Weights of a small GPT-style language model, trained from scratch on English Wikipedia.
Training: a variant of Muon for these matrices, 122M tokens, 7459 steps.
Each number is 128 + 32 x the weight over the matrix's rms, rounded and kept within 0 to 255. Layers, rows and columns count from 0. Numbers have three digits each.

# layer 9 attention key, 192x192, rms 0.0825, rows 124-157, columns 48-95
133169167129106166103002136065081122064074186106112137233119162173096125130228142111128119142149109071139118241142085096116176138112193176098165
085110157213165148128187122187164159012175212136086155112129125136133125061147156133102159165069073079116163114174129072150138090178074125084112
154104168132116069064175115169131105147156098148081111143134135091079128174055047152112119127127190099108147210129077174137094099177148174164088
080137092180141159146079051169102074128141165107059089075112129179112118175120141085213155132132131151120144107108127072174096096132131126211170
125144126158150118122152144160129121154128118112094124133112122117096140138121108142127141133123126122107101161137135115168107109121128129156147
144120142111154134142134142132133130148121127117125110136138127133096128128115109112112128150130147134140134102156126113158137125151119130115132
162157142128164140086148156131153148122154106130125082129132158162135128146109128116139160175133108109152110147134123136137091105119118115135146
136110092140131115121122150140153112117131141096136117108148133142124139119111123126144117165136133106170111143146145129148117126123102118125127
123173131152091152159145116135162103131143117103130112203113117140165114123108099118102119136142114126150115149137138130131115097166125116088125
114132135132104120139107140095130098106127105111093115126129120157130114158127180128177120174121138121138150129127119157106086125142138147136114
102143130137116081129139125123165130116138106099144143136109128106124086133132150150098141171133172141118100135182130123155125111148111112134155
142144149118128124122136138161144132165140106114132171139125116153149123154115136169125132153153110138148118154148122123131137160161101111150106
131100111128099153131109147095104105132118147115099094126125133105130123089129156134128093127098150124128145124135158137118141153097147112117127
133108144122119110158113170123075131121133178170123112104109120102099142125142112131127092098117127120095135126109171129115095127073124130149131
145146143133155130066114111156149119119130144150109067104118130164149090126133114130128142144081153134148103115131196088126145139106129137097121
142089095121057132091087156076132126096106119134117071107181134129122122110140154110137118094103112108117125139127125125102137125111144127109112
144136140201120102136093137126119125164123143163106145087202153067179133089147134097166095140183071109076132136134182092127156107154141126124141
119155096151148142178140114106160155173154137133109165154136203175109115072125091092111111125139100103094110094091148106083164141151145182155141
089125122139130122148122188189159159149138142156146130144143132106134114146142136136115162164139096167131129130179098132150160085142125098135105
145187099145148105162136038078140172152141113082133178164153125168156162090134123144098124118092122089086117110114168123116141131119110142090162
150103100151120120147095106127103148032086119179182109051119142082117129094145078102148110055086168172182124179108161114076153143103171135119120
095144105150077116157086145207161092155100119204179082083127192087152141132068073164200096147138132185086164138168156122137103082099118120115102
156077079126121121155116105182169127079110087116147016111129155099052099135122102107130176082080077140158150086135190122125119170169174138141191
152086100126139133143127135144218159106135130104187131148106148177149113165169101117146149129073102169116146119148101152107187228137132167135126
142077095097094205184143146058200085141173051112119140096130120182230145139031018159148137144202170109130071101066121212194085117097141061056144
125157161150167096136118141183074117066119147127213053149151084119119076081049138088129116147174093078089135124095116255130204040170089098082138
065177075201218080121127170146179167099199102133124151209045110225232112167169110151218157113000177172163140193061128158195142122144112160167077
154148094070165210102086119111090120036122148017099105120174156118112053102136171105092136191195193134098216118166126204124255231154157187106121
136056175111068071157186160110180141161198174206225133112113148096211117087170094116077094146106179189163000111051175157082146144171096096143222
090052028168132165134103193123138128114186071082097133098043067076129156120129242111164172113103143189083135035059148085194148077113072220166122
208112104046161036122103129110138074156103226171155153129064147080083059147071100114076117136144069163096067201113138144127175172107137207045102
222084142086125137166023158150109169063255203116141204227102091188136080101144151145047168088188149126102125136175129177143138191112208021051077
121128127120080202063103127116147209121078184000233115063212117083125117131099163071176059076246236144160117198069222130158091090128200196094117
050101073092095153103145225117134119123191203169158122070159157125159119111124182083133093096088106092099142127106171178118194222156157187134054
# layer 9 attention query, 192x192, rms 0.0779, rows 125-158, columns 48-95
146046118148080162104114167093185238081102086125146160110141150125097110125161151146099072159110197123141138178033049065109177121104098091139124
138091165104134147079173110169072093079099131167169138190122147100089100081092191089023074190085081162057087155108089153175092093088179145092092
149097139167140091180086095106096182138094096166090066106091167188096085164163153174105143136126165114106183111122150116134115101173084135148130
114159167168125083140135104098126164138046125138166163113127115079156155101124119132141125087146128162100113083148138118117158136153107110097134
133149091117123100142134113109144132117116147140151128090143102108162162147134142136113124153157119139124135164114096130148137136147095151150136
124134129162163099107141133110116157104107128101107156188096139113150159092077102114103139089127134097129107107091138107151096139135161135102122
134114140126146141146137123098134143140110150132160153096125108152123137158102140104149128175100125154116155123147121132140124110142154147156134
112147106080134080127168132147117147147092163111090121094122108116132202120137128147153121120144119142114144117106135122128121167115105162163140
123145099100136142126108179133126125128159120136158102146102118098163113114125118129090103089126069103125156119115123170119120126094120100150123
141132133129126097120127075130114144133119164179099139146102128127127174122092128115126091132138113109094122116119105114105125127136125131147117
157121122105150124151155137127122143104104164115126120119133126108110150096134116089192107145149177171088144109140123144125111093111088135087110
102138136107162143129092100155161108125145157170101138168124128165145118107116158157131132113131100100101168105100137133131090136098137112169120
151172082082149155124115126135149148099143090118154112136160150151175075125113160153139150115153085112148169171129121092127127140124194127150112
120116170169149096140138099110122103139114111101110138145129148122141174125099133126080126107077154109124091068139106123140130140131141108119144
122131120111202146111104203139102168129129114078092187143113155132113103143119160089126105105137156131159139143103148129104092164096142113137109
110158118126161136146111113138173134081144128168136113119131149175133098140178176121132120151182075114151091110103172097131104106132168150113113
099094114102106114123159136144144129118148148124155120144127112109145146097131134153073124137102097092154151135209065087103130125112146103134180
108118111108125098124177123094175124115158114134153172087145152133119143109146125168136129093170147111132124131145101111140176122139133115112129
141128131185110135103158044115153062096065113049154107073141172124148171093135099154122167068158117111119174096176118136099176139152096157092123
112126158111150135174099069126152058066106108135114128093139147094082107108118100111099081074135070150107124138178101154154166082167123142179084
158134138179156098112132167141142167144106188117124130133156133129120100157159139119105133129154136169118117170105087132134111135081099119134120
106077091075089143135194075180125085155137125128218096180160179083098138162076129156142157113115090134155184153109109086095144172179185143138153
102135174205129118120091134130071162171104171163081140149128148147148106139222162099101082108128206154183080105108096153137159107088122180079181
108159139154153032105096165176214100084133127165130139164099156154136153151130203124127185047092203154155117178036157203146115108095194083172157
178107131139146067177180143182075180174141166187138096161087112118179100144128175146119139076168222190104153084055125193134180059176103135097122
109186152153161070176140105069174101124215106061149070095028152068199015134134157099155140131063109094159132140042101017151137159079171099124082
049096135050124167186062139072072086050105188100136126204121181117075034028100173123043232107226117134116183093074098157104104193118122133110141
123126137084054141145198116140079109141165108193185089116122131075173073128107176089169099105114114172181077099061116065113128127094080075116170
218140113127049186229154177212121174075164095072083095053139076161076129022179120084114117141131089098115156052124091102133157165140137150152139
098134126107120090151117134160063144113138173096053038084140135095085115177080147093115085173136066112134255231171135114070097189069146172071150
195086121095151205128020142174141104065092108059116108208228163142149108107088072236116142074154121064071132159136149013114119152101106108080138
128092138075070155150086111093093141107187198102153180135156091099092071182117135099160070182213087035162156218166123162171002028227060150118136
061015033127101154134151155138093171255088190157030038148160174134199088124145170115095133190109150129048077148106225097190069128135138202122034
126108081112136050195062121148072054145037147147158151149142075076106183122187161093159170113177148119191090167089096131047151096143095131099153
# layer 9 attention value, 192x192, rms 0.0876, rows 96-127, columns 48-95
076124063170149153117134143136129124120144159119025121172170106157104142130101121143105115134095130134153064151136124132120087155139069113087186
136143067185092162128141146150103146120074102079120139114134105116123099160105152106131116117083149149163163135105141088123096120084151157136131
116145128122135123077161120123133120118164129147138121076068127092176136158180114138102119234122075080119094128101166071133063116169107144121156
112083159158122128076136143131110114071153141085112102117128115125129098111155079066106124160152112192178088168121118114142134126153173162130155
070128123181104100116106082126079085098095122129112141144106135189088154160114139068151176165164144144119140090084147122136080167142110127145139
098111130141052112179126164128103091151134133150128158074143098125113137131105169102111150129068117116181164155126147156085150127114096116131130
138128111105074122097127138119132113138158133127142077088110097157137153106127056180112114095087124114123138155130149168122119113113061143124148
105114069112179123167115127144096092138077131129094104111184173173088138140119120137193103116124099143077130154181140129090086135163092137093133
072111078174148136124151118083054136105124135144090077104165162167180143088143151146072173139138085172095148136169121157180115166150097141145126
130123149112114135119146114121120076126130117110128059083152159117145164128164133049168139183172144141142114100112119167139113127125154112130138
143180119049164077094118122114236100089168131131157134130120141135142145115097148118063172153144175097117129126129121130147150070107116147147185
104129088162090125115094159060194028184156139141120126083073145155156115190131144129145068202104160080127157098144127092134116129063123134034156
096111192119158154094123148129116133127155165143110158074119162154132143120103117153163164080112118107081070195119103151160098065126145200152132
109111156174136128106093133111097120161133110129167097188104110111097142177144177147098094113146068065140140101144115122174167116144140161148095
159096108123109137077122090125111095064106112149181136123169114166103115171144121137119091108184168088130121136124136144095087151132088131164153
106116164137114168113133139204129137133126111169134147137123126204146126127143153152212153106147157097136132060072130165116116144111093138128146
105138077101160125143162148094125076151090149171118153148139067150136156207132170116080074098131156163136134105155111129116114164169167084126152
113116092127160117173102153113101099095139100128122155140138109128192123148151133156152107079132112144081117144110200116119155076100155158122117
124138109134161122102153152136109178166121100190184144126042147123120097160098097126174089174136172154137145130088133112143169093137188101134128
097097100163117137149164123134179179196191168114137128153151140113085151107122115144113111129123151134121095149136201087096178043094099170110149
152164108118170190139172137140104085147174113139138118096177100085076109112129174119122068168105078110183195159114129183111153098142130133080118
122181104111064152094126170124137074170158127139107077106096175169117143130134115033163184137170158103132147096163118077121088114136210112141081
130127087069078154068138160123108096097156133105152103140166138128140139159124126123125153148093195145136077137143117142075133101087115095156129
077171117135133108106147100097155139130136125134066130125143124106104151132115083138130124117143208166074119171114126107123077100129105181112133
113188106134192110144139135115157137148178121144152170076150110090199135120128124107173072203130177147123187203096140105131119168150145107125155
122156104112141082139136127126104111162175165100132114109129089113048159117109124101163120174107122134120130141077127042130111130123127120150129
141122121139146112128111131092154185148141132146120043135094137122106131116164115127141096126144135119138094173113132165101066132138103175120074
092131116098123094025146112150144153068186185169095104166189139056113114122104133196151131104140183156063135190107099155118141126127131131162153
075130108164149113123154118112128079187080123143119096131138122127115090085096187078119062111141115120092109116144113115112126122089172141129141
143124116134117093135138159158188121142132153124169097091149109180101135080085100091111166133160117129099142145089086079107087150143141094162159
153151099073106130125179141190113102100117125161092160135187129158112115129147160164070121130186131109137075122070151103142218120180146153157124
145192130170183131163162127081171123130117099141103142088122136179122127132103111150105140109101098134127129144148125112107170195137137100092099
# layer 9 attention output (transposed), 192x192, rms 0.12, rows 96-127, columns 48-95
113177068113105127131143112184168105122148090131147144136147171124153101164081160098165123138153121143107148034101109071128103175124146120170130
119125108114155144119145121087102149149208098118134137168126150098120139102130108154116119157115113116134085148138104072152079133187124108136114
189158118159081173149138144146151128168159073139112134177203141145079158073130145108148162105172148089125120134102138180134154141094155085133101
046143125093116103142093101160129126156164116157119097118089133119101143160090132115109096115213089168083073093172122180123107100076106142111124
138146140136133154138167116127178087211127130105158069165112154105135118110104143138097078100108128120148122155123114165191139146119131113085148
175120123113133077095158094141104179151118099140149115158103149155066128078172099158165101094103079130122130121099128153134137105144145152133128
107078175112159183121109148156149140098106112115106153131150173051114114100156196105155163113094080067147072124108143108131139119130117112114139
134109143074120108143176150165117136123139177103142140139119174144183057108158142141127168131078141103177151133149149117134138126073100086198128
152093115119125170148110163135165132096152110182147211099150094136161105157100129088188093119103175066147202071161133129187090092144153098179161
105177143121079129083226107120121109093086151157106161144146136095131129096177123156136145143099116080141093174126108090132085213105128094154156
177115091128104179119137123112065121103137074149053116127115123120108098135152101111196093125107161120150179139121113122134130104169143123082112
216148110138100095158146129177067152156134175143202122100150109099107132060152065101140143093146077146130104098097198132131146163153101098113136
145123138160153143175140106120112171110122140156139123125145142138145122177155089137146117169175115142151144133169155098124140175145058068130067
114119118118155123124153133147108081130157103091134149107117099135130100120135107101126132089163183155067169103126100125128171122124145111100136
121090163142165116074144138118196109099139111099083132165121165130157104088173092162173150119056137132129134139174099083112142080133103126070135
123114161098099115130116181098118096121114083122128183123154113121063097136103121078131143143074141128167099122148101120112083157087161127116156
169121184111209145129126148123121170073148091073167147132068115142134130058121079146117165142144131091116106181126102180166130082153138147164153
165115121128111198138167079168117135098121205103204074155166178086135112114144151048139169113121092091072117079177094149104134108133121202141114
092064073136109098176156118096123086066185103072107113087165124084149148067122105202118142097179153147147105117103156129130131104111142164122118
219165078121079088132142149089078100100107118126088113072136151113141109196156154146163083155105044166098147163135124201158087109121110141122101
134097143096118100131144141135186175141144140151075118160104147148146095145114157145155146122110151114173111146138134082143127117103095122105117
136131191112168107175165102145142170103142131145119123117160136114150120115129063129120146121137061151079104122093119121181125231144102149166080
156129133172133107151213128156142082177125113109158102141147156158056159108163112163112160147089048064138144097154125170146107116161133143119164
135122109133130121120066097127121127118127132091098144132118111139123111110153134148193097120125134133158110102049116109048126140173134094160132
136157142143117132169096080154087132061156122090145125104105118117103156167136158142093161097165118138128148121108201119104162136139140123162103
138098209141128133168138106113130183103074131130128176074102138085178163154162158133081075150123148112099160087142151210104108174135091187158154
112125164137082114138104130173105114115123104170119125177105170129198123107170213136123100111159065093126080120184179117178232138096147129143173
151159150147152163123093109109180122140074135065086089131101140207177083148137066126117155145203056127149093082142146141150096113208171165171105
227083214171125131090096156127164128090114085124108152164129116156128102173156094115185135145081138119110176098085135104134174110107127089141154
130145121112137176114118160149096151147111154111114171163092144104061150063077121163160151148070162106129149119110127135112149111118106107145105
110185090151124097142159171131119161129137131161147062146138130158137113160122145114188192136083146147109120128162149148143122165100098083092112
128133183116087135152094127199123160101198153157132114091136099017152172189162180129104097139104121145154181145088106134141135067134121115181110